Weights of a small GPT-style language model, trained from scratch on English Wikipedia.
Training: a variant of Adam for these matrices, 292M tokens, 4865 steps.
Each number is 128 + 24 x the weight over its row's rms, rounded and kept within 0 to 255. Layers, rows and columns count from 0. The size above them is the row's rms in percent of the matrix's.

# layer 6 MLP down (transposed), 960x192, rms 0.0535, rows 273-372, columns 32-63
size [ 99 104  95 106  99  99 105  99  96 100  95  96  87  99 102  99 100  93  95  95 105 105 100 106 103  97  89 106  92 100 101 108  96  94  90 103 101  99 100 101 106  96 102 103 109 110  91 112  95  90 101 109  98  93  90 102  98 104  86  99 100  97  99 101  98  97  96  98  98 102 100  95  94 110 104 100 104  93 101  98 100 108 107 104 102 101 109  91 100 105 105 104  93  97 104  99 104  95 102 101]
[[109 147 136  93 154 148 165 149 135 131 107 132 155 146 129 176 135 104  90 114 112 102 126 114  90 104 127 126 115 125 136 151]
 [ 75 120  91 126 102 107 140 134 144 134 140 136 110 116 121 117 159 111 108 144 135 145 116 108 155 121 154 121 135 114 122 122]
 [156 101 163 149 152 138 118 118 115 148  86 129 123 152 147 158  94 146 130  95  87 126 138  96 133  97 116 143 162  86 107 106]
 [126 103 100 135 158 126 119 125 146 148 120 134 115 122 128 133 143 119 112  95 129 157 156 143 128 137 100 154 129 130 104 134]
 [131 123 135 141 141 107 101 126 108 144 127 116 135 123 128 114 118 154 190 153 117 148 102 164 143 150 134 133 154 113 137 161]
 [ 88 106 142 164 112  92 140 148 147 123 122 109 133 105 134 105 142 157 155 104 141 117 158  95 119 165 145 102 101 114 155 117]
 [127 105 122 152 150 116 105 101 109 154 132 126  99 119 141 128 132 102 142  96 144 135 118 100 122 134 112 146 155 119 127 163]
 [ 88 101 131 173 129  90 119 151 109 156 108  75  93 102 143 127  92 140  96 161 143 146 125 109 123 126 133 125 128 119 118 115]
 [147 128 114 156 128 143 110 101 117 128 100 151 111 147 124 115 124 171 145 131 141 115 125 108 135 136 153 110  89 148 153 135]
 [124 157  91 139 144  60 126 128 121 144 123 167 138 111 130 125 150 123 124 136 124 130 130 183 136 139  95 101 156 127 150 159]
 [148  85 103 140 122 122 147  99 180 171 108 131  94 124 114 113 113 158 133 143 111  91 112 127 122 105 135 125 143 113 128  64]
 [121  96 117 109 122 125 135 104 126 144 140 104 190 105 156  88 108 164 150 138 125  89 152 125 159 110 108 140 152 152 148 142]
 [ 59 128  93 135 115 162  97 121 143 137 133 107 189 120 134 120 124 120 134 120 137  75 137 132 107 122  96 149 157 103 116  81]
 [127 151 158 135 154 132 165 125 122 136 153 166 126 115 116 148 136 139 136 147 130 144 125 132 165 125 155 114 138 106 123 155]
 [163 102 146 144 127 137 117 128 167 162 125 114 114 119 137 112 169 156 149 123  81 117  95 148 132 110  82 145 119 131 131  87]
 [ 84 135 127  67  97 106 134 150  99 116 149 120 130 153  80 183 130 106 132 136 144 104 142 124  92 142 132  88 136  88 107 135]
 [128  92 118 138 130 130 144  94 159 133 146 124 143 121  88 137  97 109  83 116 137 164 125 145 128 129 105 107 112 127 108 110]
 [183  84  90 125 174 138 155 114 137 148 101 141 106 127 163 153 138 124 134  86 111 135 160 123 143 135 129 147 140 125 176 124]
 [133 111 107 120 120  89 115 114 123 118 139 146 138 120 142 155 149 164 158 146 123 117 163 150 105 211 160 117 179 151 147 152]
 [131 123 118 114 143 157 125 135  99 107  91 180 149 213 118 169 116 150 112 103 133 117 130 138 135 156 144 132 153 109  85  66]
 [ 92 115 110 171 133 127 106  98  92  96 155 149 138 179 124 116 170 128 120 135  94 128 116  72 110 126 151 131  84 146 148  96]
 [126 117 166 101 131 141 156 111 109 188 138 124  69 155 125 153 184 143 112 133 136 129 142  88 128 156 117 142 158 150 140 115]
 [151  92 131 145  93 100 148 130 142  88 136 131 113 117 189 165 152 142 179 153 128  87 147  96 167 117 159 156 140 124 121 109]
 [159  75 107  99 152 132 109 141 137 158 109 126 112 117 154 145 128 124 107 126 114 151 146  72 147  93 169 161 153 128 158 107]
 [111 158 113 132 105  95 130 130  89 111 138  99  99 108 124 167 133 153  85 102 139 122 135 148 101 158 100 139 120 155 118 154]
 [133 142 144 121 164  92 139 179 125 210 142 149  84 137 153 153 160 104 142  98  92  91 112 149  88 138 129 140 124 105 142 129]
 [107 100 149 184 106 152 119 122 119 141 109 124 125 123  77 140 131 148 128  92 136 142 127 112 107 132 135 128 138 111  77  83]
 [130 143 153  93 114 106 132 144 145 155 161 148 126 157 108 114 107 101  70  85 119 171  88 163 141 172 122 168 153 144 133 127]
 [129 111 170 126  91 141 166 134 135 149 161 155 129  77 150 116 160 161  95 137 103 113 127  86 140  87 119 100 122 138 121 151]
 [177 115 110 123 129 117 111 116 129 147 114 142 108 125 117 144 139 106 143 183 142 122 148 159 132 112 147 131 145 167 130 123]
 [107 121  79 150 101 144  98 123 120 122 135 112  94 134 137 131 120 123 145 108 121 140 120 173 126 124 110 133  98 112  97 106]
 [127 103 106 112 216 103 123 150 133 136 118  76 131 123 133 189  89  90 135 139 127 127 100 114 150 126 101 162 124 105 104 128]
 [123 148 156 177 124 147 149 117 111 114 117 143 133 125 137 144 131 153 134 128 145 145 142 136 146 169 119 115 141 161  97 158]
 [107  98 120 147 130 142 132 132 129 140 195 151 175 134 194 157 143 159 160 100 134 113 133  91 155 153 127 164 105  96 116 118]
 [149 137 171 109  78 152 155 101 115 154 116 127 143 142 129 130 121 147 123 118 126 123 184  83 109 114 162 122 140 104 123 157]
 [ 80 164 111 125 114 121 154 153 114 152 145 132 144 101 148 135 117 147 138 147  90 108 158 125 218 128  99 146  92 118 111 119]
 [ 95 131 118 134 132 132 132 115 131 189 131  98 133 149 195 123 117  98 121 119  79 111 171  96 116 138 144 159 142  76 100 115]
 [ 56  58 139 122 123 194 117 108 142 121 147 107 163 197 110 121  93 111 132 116  92 104  98 128 150 147 143  91 108  96 126 109]
 [ 93 127 111 142 141 116 121 156 132 185 130 128 108 143 131  75 118 151 148 121  77 126 125 104 107  81 149 106 125 157 141 127]
 [122 120 130 179  95  94  81 127 130 165 147 128 118 139  84 117 133 137 108 102 145  98  83 179 106 122 112 136 149 125 155 130]
 [154  97  81 132 109  93 115 143 156 137 129 115 136 145 118 121 131 122 131 130 131 100 101 101 175 116 101 130 128 106 144 144]
 [152 103 106 141 125 138 141 178 102 161 140 138 151 123 157 126 140 103 119 119 142  92 156 163 130 109 158  71 104 106 152 136]
 [134 177 140 127 156 176 118 164  84 157 135 124 127 106 101 122 119 133 113 173 124 142 124 115 161 146 130 115  90 171 100 140]
 [129  99 134 126 136  77 116  74 105 195 115 114 121 150 114 147 174 110 128 139 118 115 143  99 163 128 160 124 139  96 166  73]
 [115 120  93 117 102 168 161 152 113 137 148 149 119 129 142 112 138 111 119 114  77 133 130 131 117  82 148  81 134 135 132 148]
 [130 148 102 123  86 139 119 121 150 168 148  98  94  96 103 153 143 101  93 119 100 139 118 139 122 116 109 120 107 137 146 136]
 [160 136 112 124 169 135 113 121 125 124 102  79 151 160 156 114 106  99 159 125 146 104 129 162 174 124 163  97 126 114 111 113]
 [128 116 102 110 105  90 165 130 185 183 113 127 143 133 108 149 113 120 149 138  96 135 104 147 116 128 144 125  92 116 119  63]
 [122  91 149 132 120 129 152 122 153 150  96 110 148 141 112 102 131  90  81 123 141 132 160 153 109 110 111 169 150 133 152  97]
 [ 98 121  94  90 129 146 145 175 133  96 131 115 146 109 123  71 122  94 116 116 136 108 164 118 138 110  95  79 125 111 148  90]
 [153 138 158 112 113 152 135 127 128 129 111 125 116 130 123 137 151  96 120 160 111  88 134 138 179 107 133 134  93 105 108 117]
 [141 128 165 118 140 152 131 114 140 100 142 147 169 160 132 115 110 150 100  97  49 132 120 106 126 117 125 127 106 154 151  85]
 [178 160 146 165  84 134 127 135 160 143 137 147  85 134 131  84 112 169 133 136 108 116 151 129 196 134 146 154 163 172 122 111]
 [155 119 132 127  92 143 119 116 159 124 143 158 168 141 119 128 105 133  99 143 116 124 157 121 147 122 132 143 115 120  98  99]
 [ 98 135 140 123 100 130 137 111 101 136 155 120 112 146 142 154 161 147 138 110 131 150 127 177 154 161  75 121 123 141 124 139]
 [104 124 134 124 135 105 122 120 146 167 146 177 150 148 124 103 116 162 135  97 125 166 130 100 153 157 121 112 147  91  83  92]
 [123 150  86 132 153 105 102 116  95  90 134 130 121 116 100 122 139 113 145 124  99 125  99 116 132  90 108 138 119  90 126 154]
 [107 113 127 122 124  88 182 107 160 144 132 161 144 112 132 120 134 170  74  92  98 143 174 104 144 126 130 157 136  94  96 180]
 [133 147 100 136 135 135  84  96 124 106 132 129 149 133  94  87 177 189 141 110 179  90 148 133 103 117 117 115 117 165 148  99]
 [151 132 130 156 130 158 143 118  99 129 126  85 102 126 149 142 121 148 123 151 140 120 173  80 183  97 157 142 125  97  98 118]
 [ 66 141 116  87  87 141 104 116 101 162 158 114 166 114 150 100 101 143  92 126 130 112 190  99  96 106 140 100 134 144 119 103]
 [140 133 103 107 119  94 108 101 108 138  99 131  91  69 136 100 150 150 183 109 136 125 119 129  74 118 163 167 132 156 103 118]
 [126 169 141 163  88 152 128  93 180 166 122 123 160 134 160 139 126  99 128 133 119 109 118  97 176 144  97 104 137  91 129 120]
 [126 156 120 130 159 121  94 159 136 118 145  94 111 114 130 111 130  66 129  95  44 114 147 104 174 100 117 136 150 101  98  80]
 [111 117 173 143 140 116 117 147 137 162 102 127 150  77 103 101 157  91 132 172 139 128 144 121 152 145 126 162 123  91 181 126]
 [149 130 190  90 146 147 161 157 128 151 172 119 143 118 139 120  98 141 138 158 126 144 121 109 111 146 124 118 164 142 103 134]
 [151 105 152 132 142 149 133 114  98  91 143 163 113 117 152 132 110 118 106 129 131 146 107 109 161 102 156 160 144 111 114 120]
 [178 110 151 173 158 159 138 122 145 143 129 117 145 117 120 110  97 127 158 102 137 145 125  93 158 126 115 126 165  98 132 135]
 [142 121 128 103 121 147 143 100 162 159 104 178  90 146 134 142 105 152 130  87 127 172 121 100 162 137  97 149  90 125 151  68]
 [125  91 163 134 131 119 131 152 160 130 130 106 151 164 115 137 179 107 110 111 119 101 140 162 204 146 139 112 150 137 135  82]
 [127 122 146 114 159  82 115  94 103 146 151 129 153 113 152 109 128 127 150 112 139 137 143 144 134 115 141 166 128 118 112 110]
 [140 118 147 154 134  97 124 143 128 106 180 142 186 161 133 100 156 135 124  87 165 143 141  68 176 104 167 122 137  91 125 135]
 [100 142 112  82 144 148 168 115 107 120 133 125 124 179 199 149 103 152  89 127  86 106 127 132 119 130 101 142 128  96  95 128]
 [143 144 126 121 136 102 131  86 138 163 117 132 118 143 118 146 136 151 123 114 173 126 125 106 172 110 155  98  94 115 132 102]
 [ 81 104 152 152  94 117 121 125 119  93 125 154  82  86  91 135 171 122 136 140 132 155  98 103 156 140 143 135 129 130 118 143]
 [137  93 157 118 100 143 134 111 115 141 117 140 116 158 118 141 169 153 120 129 119 121 133 103 150 100 151 142  94 136 136 137]
 [ 79 136 105 186 126 124 112 111 144 149 134 119 148 133 102 117  86 120 120 128 133 136 129 114 133 113 122 117 178 148  96  95]
 [129 145 145 121 178 112 124 104 131  99 165 130 134 130 105 154 141 132 120 163 117 124 132 130 161 103 166 168  78  92 123 121]
 [ 93  95 118 107  84 150 100 136 146 132 182 105 126 112 128  78 127 141  84 148 144 176  93 133 159 144 130 150 134 109 107 150]
 [115 100 130 164  82  85 139  96 102  93 141 108 164 139 151  96 119 129  98 137 108  93 120 115 127 133  90 136 159 118 104 105]
 [167  91 139  96 138  85 113 192 139 161 148 102 133  89 130 156 140 179 129 116 143 103 147 168  87 162 110 183 112 116 185 142]
 [121 136 127 147 155 143  98 117 131 151 157 153 135 152 121 104 147 110 138 118 162  93 144 128 164  95 139 135 131 117 141 113]
 [108 136 157 172 168 112 139 156  86 107 151 169 137 177 133 111 149 150 180 134 120  90 105 147 101 157 106  85 149 113 140 149]
 [144 128 153 146 142 114 162 150 105 130 144 124 133 122 111 155 149 149 149 146 126 151 166 168 131 211 187  77  97 106  78 150]
 [136  98  87 126 151 117 125 101 138 136 109 112  84 139 103 126 128 127  77  57 131 157 141 133 102  98 122 173  80 121 118 109]
 [ 79 147 127 108 126  97 129 120 126 101  60 142 134 129 137 132 139 111 150 138 114 128 111 136 109 129 150 139 145  94 110 133]
 [163 121 143 135 107 121 141 152 151 147 124 127 150 151 104 133 136 131 135 149 105 138 149 192 106 101 102 133 162 114 137 138]
 [101 107 121 147 161  64  96 112 149 146 139 106 179  76 121 149 118  75 147 149 157 154 134 119 180 126 127  78 148 145 138 124]
 [129 122 122 128 114 145 142 111  83 126 126 101 140 117 113 121 161 118 113  74  97 127 153 119  98 102 105 133 108 119 140 104]
 [ 99 101 145 125 159 154 136 118 101 168 155 100 129 144 102 139 146 111 132 171 111 133 154  94 147 162  86 128 152 131 133 160]
 [101 113 107 149 172 168 135  81 111 146 170  94 161  82 134 162  63 117 108 150 114 120 147 147 100 131 116 132 107 133 100 154]
 [154 114 158 124 149 115 112 114 123 125 131  91 134  87  85 124  82 129 148  84 109 178 147  97 112 144 116  93 134 138 116 108]
 [124 120 177 148  87 138 132 145 104 109 148 117  90 124 137  99 154 117 143 149 113 132 136 116  96 118  92 100 123 143 124 133]
 [120 134 104 141 134 129 147 162 127 139 148 135 140 116 145 110 126 144 128 144 146 143 105 135 134 127 157 104 104 111 123 101]
 [126  96 107 125 129 107 107 151 146  91 108 120 105 118 146  55 132 123 111 159 126 103 158 156 124 151 139 141 132 101  88 101]
 [ 80 143 127 133 120 131 132 128 103 137 130 146 122 197 166 129 145 101 110 116 135 125 114 107 128 102 113 139 171  91 146 102]
 [118 166 105 107  93 114 167 115 130 127 167 124  82 100  80  75 146 155 147 111 157 148 146 119 128 127 135 125 121 108  91 115]
 [120 104 154 169 127 119 112 128 154  96  95 131 124 138 154 111 113 124 157 163 136 156 161 132 129 151 161 136  99 120 142 132]
 [157 101 130  86  89 104 121 132 163 107 102  89 140 160 159  95 124 117 108  85 114 125 137 142 144 119 161 102 133 134 142  95]
 [129 162 140 159 145 142  71 113 118 130 106 154 139 186 114 137 147 106 159 123 126 115 153 147 130 109 149 142 122 109 117 109]]
# layer 6 MLP up, 960x192, rms 0.0823, rows 274-373, columns 32-63
size [ 98  95 101  98  96 104  96 104 100  95  93  99  96 100  96  99 109  98  96 104 105  98 108  98  97  96 105  93 100 103 105  96  98  96 102 100  97  98 102 102  96 102 100 104 110  98 107  95  95  99 109  96  98  94 104  94  98  89  99  99  97 100 104 100  99  94  95 102 102  94  97  96 105 102 100 103  94  99  98 103 100 105 102  97  97 105  99  97 103 102 100 101  98 101  99 105  95 103  97 101]
[[133 150  97 106 142 150 115 143 141 119  95 152 168 130 129 135 149 121 166 199 156 115 118 160 115  71 132 125 126 107 152 122]
 [136 125 125 118  98 160 108 126  62 124 120 123  99 108 143 144 145 132 120 149 105  81 144 123 141 161 172 158 155 140 132 126]
 [ 99 100 122 131 129 126 139 120 106  96 100 144 106 143 119 146  73 132 135 187 115 112  91 121 112 126 153 127 111 131 151 133]
 [130 154  78 123 143 165 132 135 137 123 164  95 121 113 133  84 124 141 158 126 165 136 139 129 118 137 128 121 118 159 161 169]
 [119  98 114 115 129 114 119 153 110 133  82 170 164 101 148  89  79 121  96  93 138 116 139 110  96 125 135 131 144 152 138 152]
 [109 149  66 120 103 115 164  97  91 150 134  96 113 111 152 135 114  74 132 118 159 105  98 154  79 128 113 112 120 107 126 104]
 [135 168 182 141 156 150 142 139 126 111 125 121 127 103 100 125 139 154 124 106 102 159 166 137 132 135  96 126 108 132 119 138]
 [145 156 101 112 183  91 121 105 139 130 130 125  86 137 124 124 136 114 123 104 154 157 111  99 122 106 151 135  70 146 129 154]
 [108 120 112 136 136 111 163 126 106 160 113 130 143 136 138 121 117 158 105 135 116 132 123  95  98 108 122 106 125 125 137 132]
 [100 128 119 170 176 108 119 122 135 150  95 101 124 120 114 135 118  91 133 162 108 115 122 108  78 163 155 162 118 135 111 145]
 [131 118  96  87 130 111 121 143 152 175 149 147 145 114 166 129 108 108 151  90 142 135 101 129  73 119 121 107 122 160 152 139]
 [ 99  98 155 112 137 153 193 128 133 144 140 132  97 132 145 105 123 144 129  99 160 187 105  98 138 126 152 157 142 184 140 181]
 [161 152 101 109 119 184 136 146 112  98  78 112 108 120 117  93 124 148 121 180 156 115 133 155 159 105 109  90  91 148 155 113]
 [145 162 128 149 131 115 147 145 128 133 144 139 134 137 104 154  84 166 118 123 113  75  88 112 109 145  91 156  85 121 200 119]
 [152 147 136 126 111 152 175 117 116 175  70  79 149 157 139 125 106 115 119 142 194 167  92 104 109 112 126  86 146  99 115 147]
 [115 131 149 108 154 125 119 115 135  78 132 147 174 106 109 154 132 166 132 122 147 107 113 102 105 149 130 102 150 143  94 181]
 [113 147 124 146 148  69 139 128 118 121  92 109 155 148 112 149 143 131 154 177 127 141 150 119 111 114 134  99 100  89 120 155]
 [114 148 158 146 130 124 139 132 134 137  88 116 138 105 159 116 129 138 145 132 153 141 111 145 126  69  93 130 104 188 105 136]
 [ 92 102 121 117 122  84 179 117  98 134 156  88 115 148  83 128 115 106  98 114 135 158 122 118 109 132 134 132 112 114 183 192]
 [129 104 119 113 140 150 129 123 110 126 154 130  98 134 122 123 103 145 109  98 119 171  88 159 109 138 100 121  59 108 117 143]
 [148 129 136 166 127 116 154 138 106 176  78 131 120  72 114 129 162 124 117 157 167 127 134 120 112 146 115 119 126 134 115 158]
 [142 121 111 140 149 127  91 125 154 164 158  93 124 125 182 118 109  60 133 137 126 127 117 133 120 124 117 114 128  90 206 171]
 [147 160  97 140 131 130 154  90 129 116 133 170 116 143 115 136 117 115 114  94  86 120 108 157 143 161 120 139 144  94 151 139]
 [161  91 128  92  96 128 155 122  90 113 123 137 170 134 120 119 128 139 151  90 114 126 172 139 108 133 102 126  81 129 131 157]
 [139 169  74 118 110 116 140 143 141 145 128 121 122 111 112 144 126  67 109 122 175 140 117 187 106 145 104  90 128 142 157 110]
 [154 159 108 160 185 123 156 137 142 117 158 105 130 159 157 118 119 156 119 134 143 136 148 118 141 160 171 155 125 136 128 184]
 [144 120 119 122 151 113 123 107 109 125 142 136  95 138 144 125 122 148 153  98 150 160 119 124 120 129 152 144 142 175 137 127]
 [169 105 148 162 144 125 142 119 107 122 112 167 157 118 149 189 124 127  95 147 125 100 107 118 131 132 103 149  78 153 163 143]
 [164 156 110 117 130 125 144 117 138  82 102 145 106 136 102 163 150 106 163 136 129 144 124 118  76 147 143 108 103 144 149 153]
 [179 127 162  83 152 127 132 124 159 139 101 105  82 137 164  97  99 147  97 109 151  94  83 139 147  94 120 106 126 142 156 164]
 [152 123 118 116 101  96 120  99 105 123 101 142 146 137 118 131 147  99 128 144 119 124 107 150 111 141 154 141  92  90 128 145]
 [132 146 145 122 110  94 118 132 136 154  98 150 119 144 162 119 103 144 135 119  96 123 130 168  85 109 110 102 138 129 112 107]
 [116 114 140 138 124 127 100 102 165 154 119 149 165 128 132  65 132 133 125 154 130 131  99 118 104 140 125 123 125 129 139 136]
 [115 118 106 118 142 116 162 121 149 147 142 106 135 144 152 157 126 122 104 158 154 135 140 128 104 137 139  93 128 163 111 118]
 [135 144 119 128 117 134 134 104 142 155 147 136 118 135 140 156 148 153 101 143 143  91 143 132  90 154 114 131  89 108 166 149]
 [147  75 159 133 122 146 143 138 132 138 155 111 102 130 152 104 105  84 127 163 111 132 160 119 135 139 127 119  87 112 143 131]
 [142 104  90 160 153 124 117 113 102 123 136 115 176 147 123 172 140 130 136  85 149 148 161 127 122 128 118 114 113 143 122 147]
 [122 142 118 173 149 126 159 119 153 116 140 111 160  98  96 126 107 105 128 149  96 132 117 138 143 157 118 134 109 123 104  86]
 [147 146  86 148 144 170  95 129  94 119 127 138 124 111  99 149 139 150  99 116 146 106  96 138 130 110 152  99 125 183 163 164]
 [104 122  74 132 111 124 126 162 176  93 113 108 184 120 130 118 151 111 151 131 147 109 140 123 103 116 131 152  99 106 148 139]
 [128 115 124 100 112 102 120  95 112 139 102 129 117  83 124 142 120 104 109 121 169  76  99 127 113  96 118 189 159 183 114 110]
 [164 161 115 107 116 144 136  71 112  93  97 137 116 136 120 110 143 139 108 149  93 111  96 105 128 144  85 151  73 144 134 119]
 [132 140 147 137 122 158 161 174 138 150 110 132 180 106 160  98  57 145 115 171 127  85 136 190  84 156 109 123 127 135 122 158]
 [171 131 103 126  81 115 165  98 113  87  98 154  83  92 161  89 142 128  93 102 112 132 107 123 110 131 119 131 116 137  96 141]
 [155 157  96  96 144 127 106 135 101 110 122 126 125  81 109 110  66 121 120 136 102 161  87 147 142 131 111  85 105 124 116 123]
 [169 122 113 115 173 127 153 131 117 131 121 150 119 118 144 109 143 103  83 135 146 126 118  99 100  95  99 126 154 128 140 105]
 [122 180 155  97 147 142 134 130 116 112 155 167 101  89 153 126 125 139  93 144  81  64  88 111 104 138 105 155 125 135 154 178]
 [135 138  95 143 167 135 146 153  93 154 145 137 114 122 168 140 103 131 117 146 101 132 113 145 136 119 114 120 100 135 125 114]
 [153 158 126 153 152 148 126 128 106 155 131 111  87 106 126 191  93 163  92 132 124 119 144 136 148 159  90 150 139 135 123 109]
 [ 97 146 101 141 132 163 128  93 126 126  88  61 104  87 128 145  99  58  99 141 105 100 106 144 131 119 122 160 122 157 165 126]
 [137 118 134  96 162 148 126 172 138 130 153 142 158 138 161 108 129 134  91 104 176 149  99 125 111 131 119 137  76  99 150 160]
 [140 143  98 131 127  90 157 101 142 156  94 130 168 100 156 122 123 140 122  86 150  79 115 142 104 101 117 127  88 115 111 100]
 [170 140 118 130 150 101 101 122 112 114 158 124 149 107 145 141 100 117 109 153 125 125 154 127 127 108 118 159 105 119  94 142]
 [ 98 137 109 164 161 100 129 162 123 124  93 162  91 153 104 148 165 120 146 117 152 123 104 136 137 123 140 163  93 101 152 151]
 [136 103  67  95 150 120 112 140 136 167  86 166 121 142 165 113 101 160 103 134 151 136  76 141 105 140 127 146 139 156 143 163]
 [132 123 116 148 161 100 156 120 127 100 135  86 130 156 126 141 132 121 154 111 132 122 128 173 160 162 142 164 141  77 131 147]
 [108 139 130 107 141 112 169 122 111 135 113  96 171  71 106 147 126 113 145 111 123 140  87 149  90 136 150 129 133 128 153  95]
 [143 126 111 127 142 121 154 117 138 106 164 134  89 109 109 185 115 123 114 124 135 161  88 103 125 135 144 104 144  92 134 143]
 [181 176 116 154 145 109 163  81  90 137 146  86 104 123 168 116 136 123 131 162 151 130 153 103 161 129 166 103 114 128 145 171]
 [124 120  94 144 175 115 142 108 156 139 100 116 126 153  87 106 126  94 118 138 128 149 152 113  90 113 143  91 116  98 132 165]
 [150 134 108 124 184 105 112  92 128 163 133  59  89 132 152 102 144 154 171 135 143 130 123 147 131 140 136 117  83 160 117 164]
 [ 87 144 140 113 134 110 167 149  86  98 117 131  90 125 169 122 150  97 129 114 164  94 106 140 113 133 135 120 117 133 105 165]
 [154 144 157  78 163 165 122 119 105 116 132 146 102 115 150  97 135 148 114 138 108 172 130 137 142  72 170 149 121 105 167 137]
 [120 115 139 105 108 120 166  97 144 163 134  72 106 113 101 127 105 110 113 104 113 158 133  99 129 129 116 142 127 148 129 149]
 [116 157 116 132 113 131  96 138 156 133 120 194 143 114 161  97 128 128  90 103 153 119 125  80 130 110 105 147 134 148 167 125]
 [120 143 125 167 132 106 133 125 133 114 102 151  92 130  99 113 126 137 135 128 125 114 120 168 121 143 111 109 157 126 161 112]
 [117 169 152 124 138 130 163 100 145  97 132  99 122 101  67  95 155 103 106 145 127 124 102 126 148 161  99 106 128  81 161 135]
 [ 98  99 133 103 175  92 112 127 121 135 129 140 171 116  81 144 156 113 148 140 140 135 165 135 150 113 120 121 144 131 135 156]
 [114 112 120  91 170 142 177 170 132 122 137 113 118 147 138 114  78 126 143 127 147 125  95 168  97 127 148 111  85  88 117 110]
 [130 141  90 110  94  78 145 113  87 140 100 140 159 119 109 125 157 118 159 107 163 110 114 165 115 146  90 127  95 147 159  99]
 [176 164 105 148  95 129 163 173 154 118 135 136 120 106 109 147 109 163 114  99 107 157 135 189 145 154 106 113 124 140 151 122]
 [ 96 140 159 135 174 151  86 111 155 134 132 108 165  88  81 139 118 160 154 123 145 153 118 179 132 131 127  94 142 150 122 139]
 [152 138 118 116 153 154 114 103 106 121  96 109 156 130 154 113  94 141 134 104 150 115 131 159  82  77 134 129 153 149 107 172]
 [129 169 133 133 136 101 147 172 102 116  98 115 111 172 100 129 157  68 148 136 147 161 117 133 133 112 103 115  98 151 177 114]
 [137 136 119 162 132 124 147 115  93 135 103 150 133 136  99 104  90 148 135 162 154 122 112 163 148 105 105 135 127 131 143 110]
 [162 143 116 151 157 146 123 149 173 121 162  75 120 118 134 131 138 160 173  84 111 118 134 115 151 137 164 122  93 110 141 139]
 [126 117 144 115 148  89 120 114 150 138 139 128 133  92 143  96 126 108 148 110 168 117 163 159 113 134  85 147 121 121 104 132]
 [103 132 110 149 103  92 151 144 150  99 123 161 135 135 106 139  86  92 124 151 150 147 116 174 160 108 110 153 116 106 100 110]
 [152 135 128  92 131 128 156 135  90 152 123 153 129  86 171 136 136 107 149 101 144 132 125 114 142  97  98 120 135 137 146 151]
 [ 93 129 162 157 111 114 105 120 144 125  89 145 123  91 145 160 131 102 100 157 165  98  83 136  84  92 101 158 103 168 143 164]
 [155 158 154 143  92 134 117 107 110 102 116  79 138 100 105 152 157 106 140 143 132 126 129 117  89 117 157 148  94 143 150 130]
 [160 131 102  88 121 146 105 146 122 120 124 165 115  82 127 137 119 125 114 133 184 120 133  98 130 135 114 109 129 141 116 167]
 [156 167  93 136 115 174 120 110 110 138 118 156 103  73 143 108 147 116 109 150 136 142 110 103 114  81 140 113 148 107 163 162]
 [172 110 145 206 131 163 141 128 125 114  90 101 139 147 127 125  83 153 122 117 149  90 160 133 130 101 169 127 117 137 125 136]
 [121 133 141 148 110 122 151 111  87  86  99 114 115 137 128  92 132 138 111 153 128  96  78 143 114 122 127 109 127  96 104 116]
 [126 130 130 121 125 134 107 163 149  88  87 111 117 102 157 125 146 158 103 139 107 123  82 130 137 114 102 102 158 131 113 118]
 [131 139 121 129 122 112 179  86 118 102 131 156 127 142 107 144  96 120 130  98 173 119  93 118 127 101 150 135 142 104 155 110]
 [108 120 131 104 132 137 129 152 126 143 132 149 152 142 146 160  99 121 151 125 102 120 136 136  73 202 153 134 107 118 118  95]
 [143 170 132 141 111 129 142 114 109 117 134 153 113 163 128 122 153 103 117 169 143  69  86 107  85 142 123 154 126 140 144 141]
 [102 112 156 158 119 129 156 133  77 106 112 149 187 150  92 104 131 111 109 135 120 116 135 129 102 136  91  83 129 134 117 151]
 [163 120 117  91  99 137 141  61  98 112  93 144  97 109 131 117  79 106  94  85  97 118 121 130 115 139 104 120 136 152 153 152]
 [181 162 135 110 137 101 153 138 169 134 156  77 103 141  88  95 112 137  89 148 161 110  92 155 119 178  84 171 104 116 138 135]
 [133 157  81 135 136 108 157 119  92 117 138 127 155 147 117 117 129  99 131 135 147  91 101 136 127 110 120 127  72 137 146 120]
 [131  94  92 111 145 119 193 162 143  95 132 113  94 131 120  98 135 113 119 153 138 164 140 147 119 148 100 142 121 128 130 138]
 [146 113 100 113 154 100 166 176 146  93 114 126 128 126 154 179 116 173 109 161 131 120 157 170 156 157 141 135 144  92 156 130]
 [149 125 100  70 105 151 110 136 153 109 113 112  89  71 152 116 137 102 133 121 116 113 132 148 136  84  97 149 104 170 113 151]
 [108  63  89 103 168  92 140 146 146 144 149 159 160 122  93 129 155 141 101 162 151 132 142 141  79 140 130 103 145  98 128  96]
 [ 86 124 143 115 143 114 170 106 147  96 143 147  91 125 130  86 105 131 137 163 105 101  79 162 117 127 135 160  98 164 110 146]
 [137 126 108 125 147 104 173 118  99 117 145 153 128  88 165 145 131  74 119 116  96 136 118 117 129 116 154 104  99 154 123 163]
 [145 187  92 111 156 130 154 114 130 118 148 135 128 110 121 143  89 118  84 107 139 134 129 153 160 135 160 119 123 128 121 123]]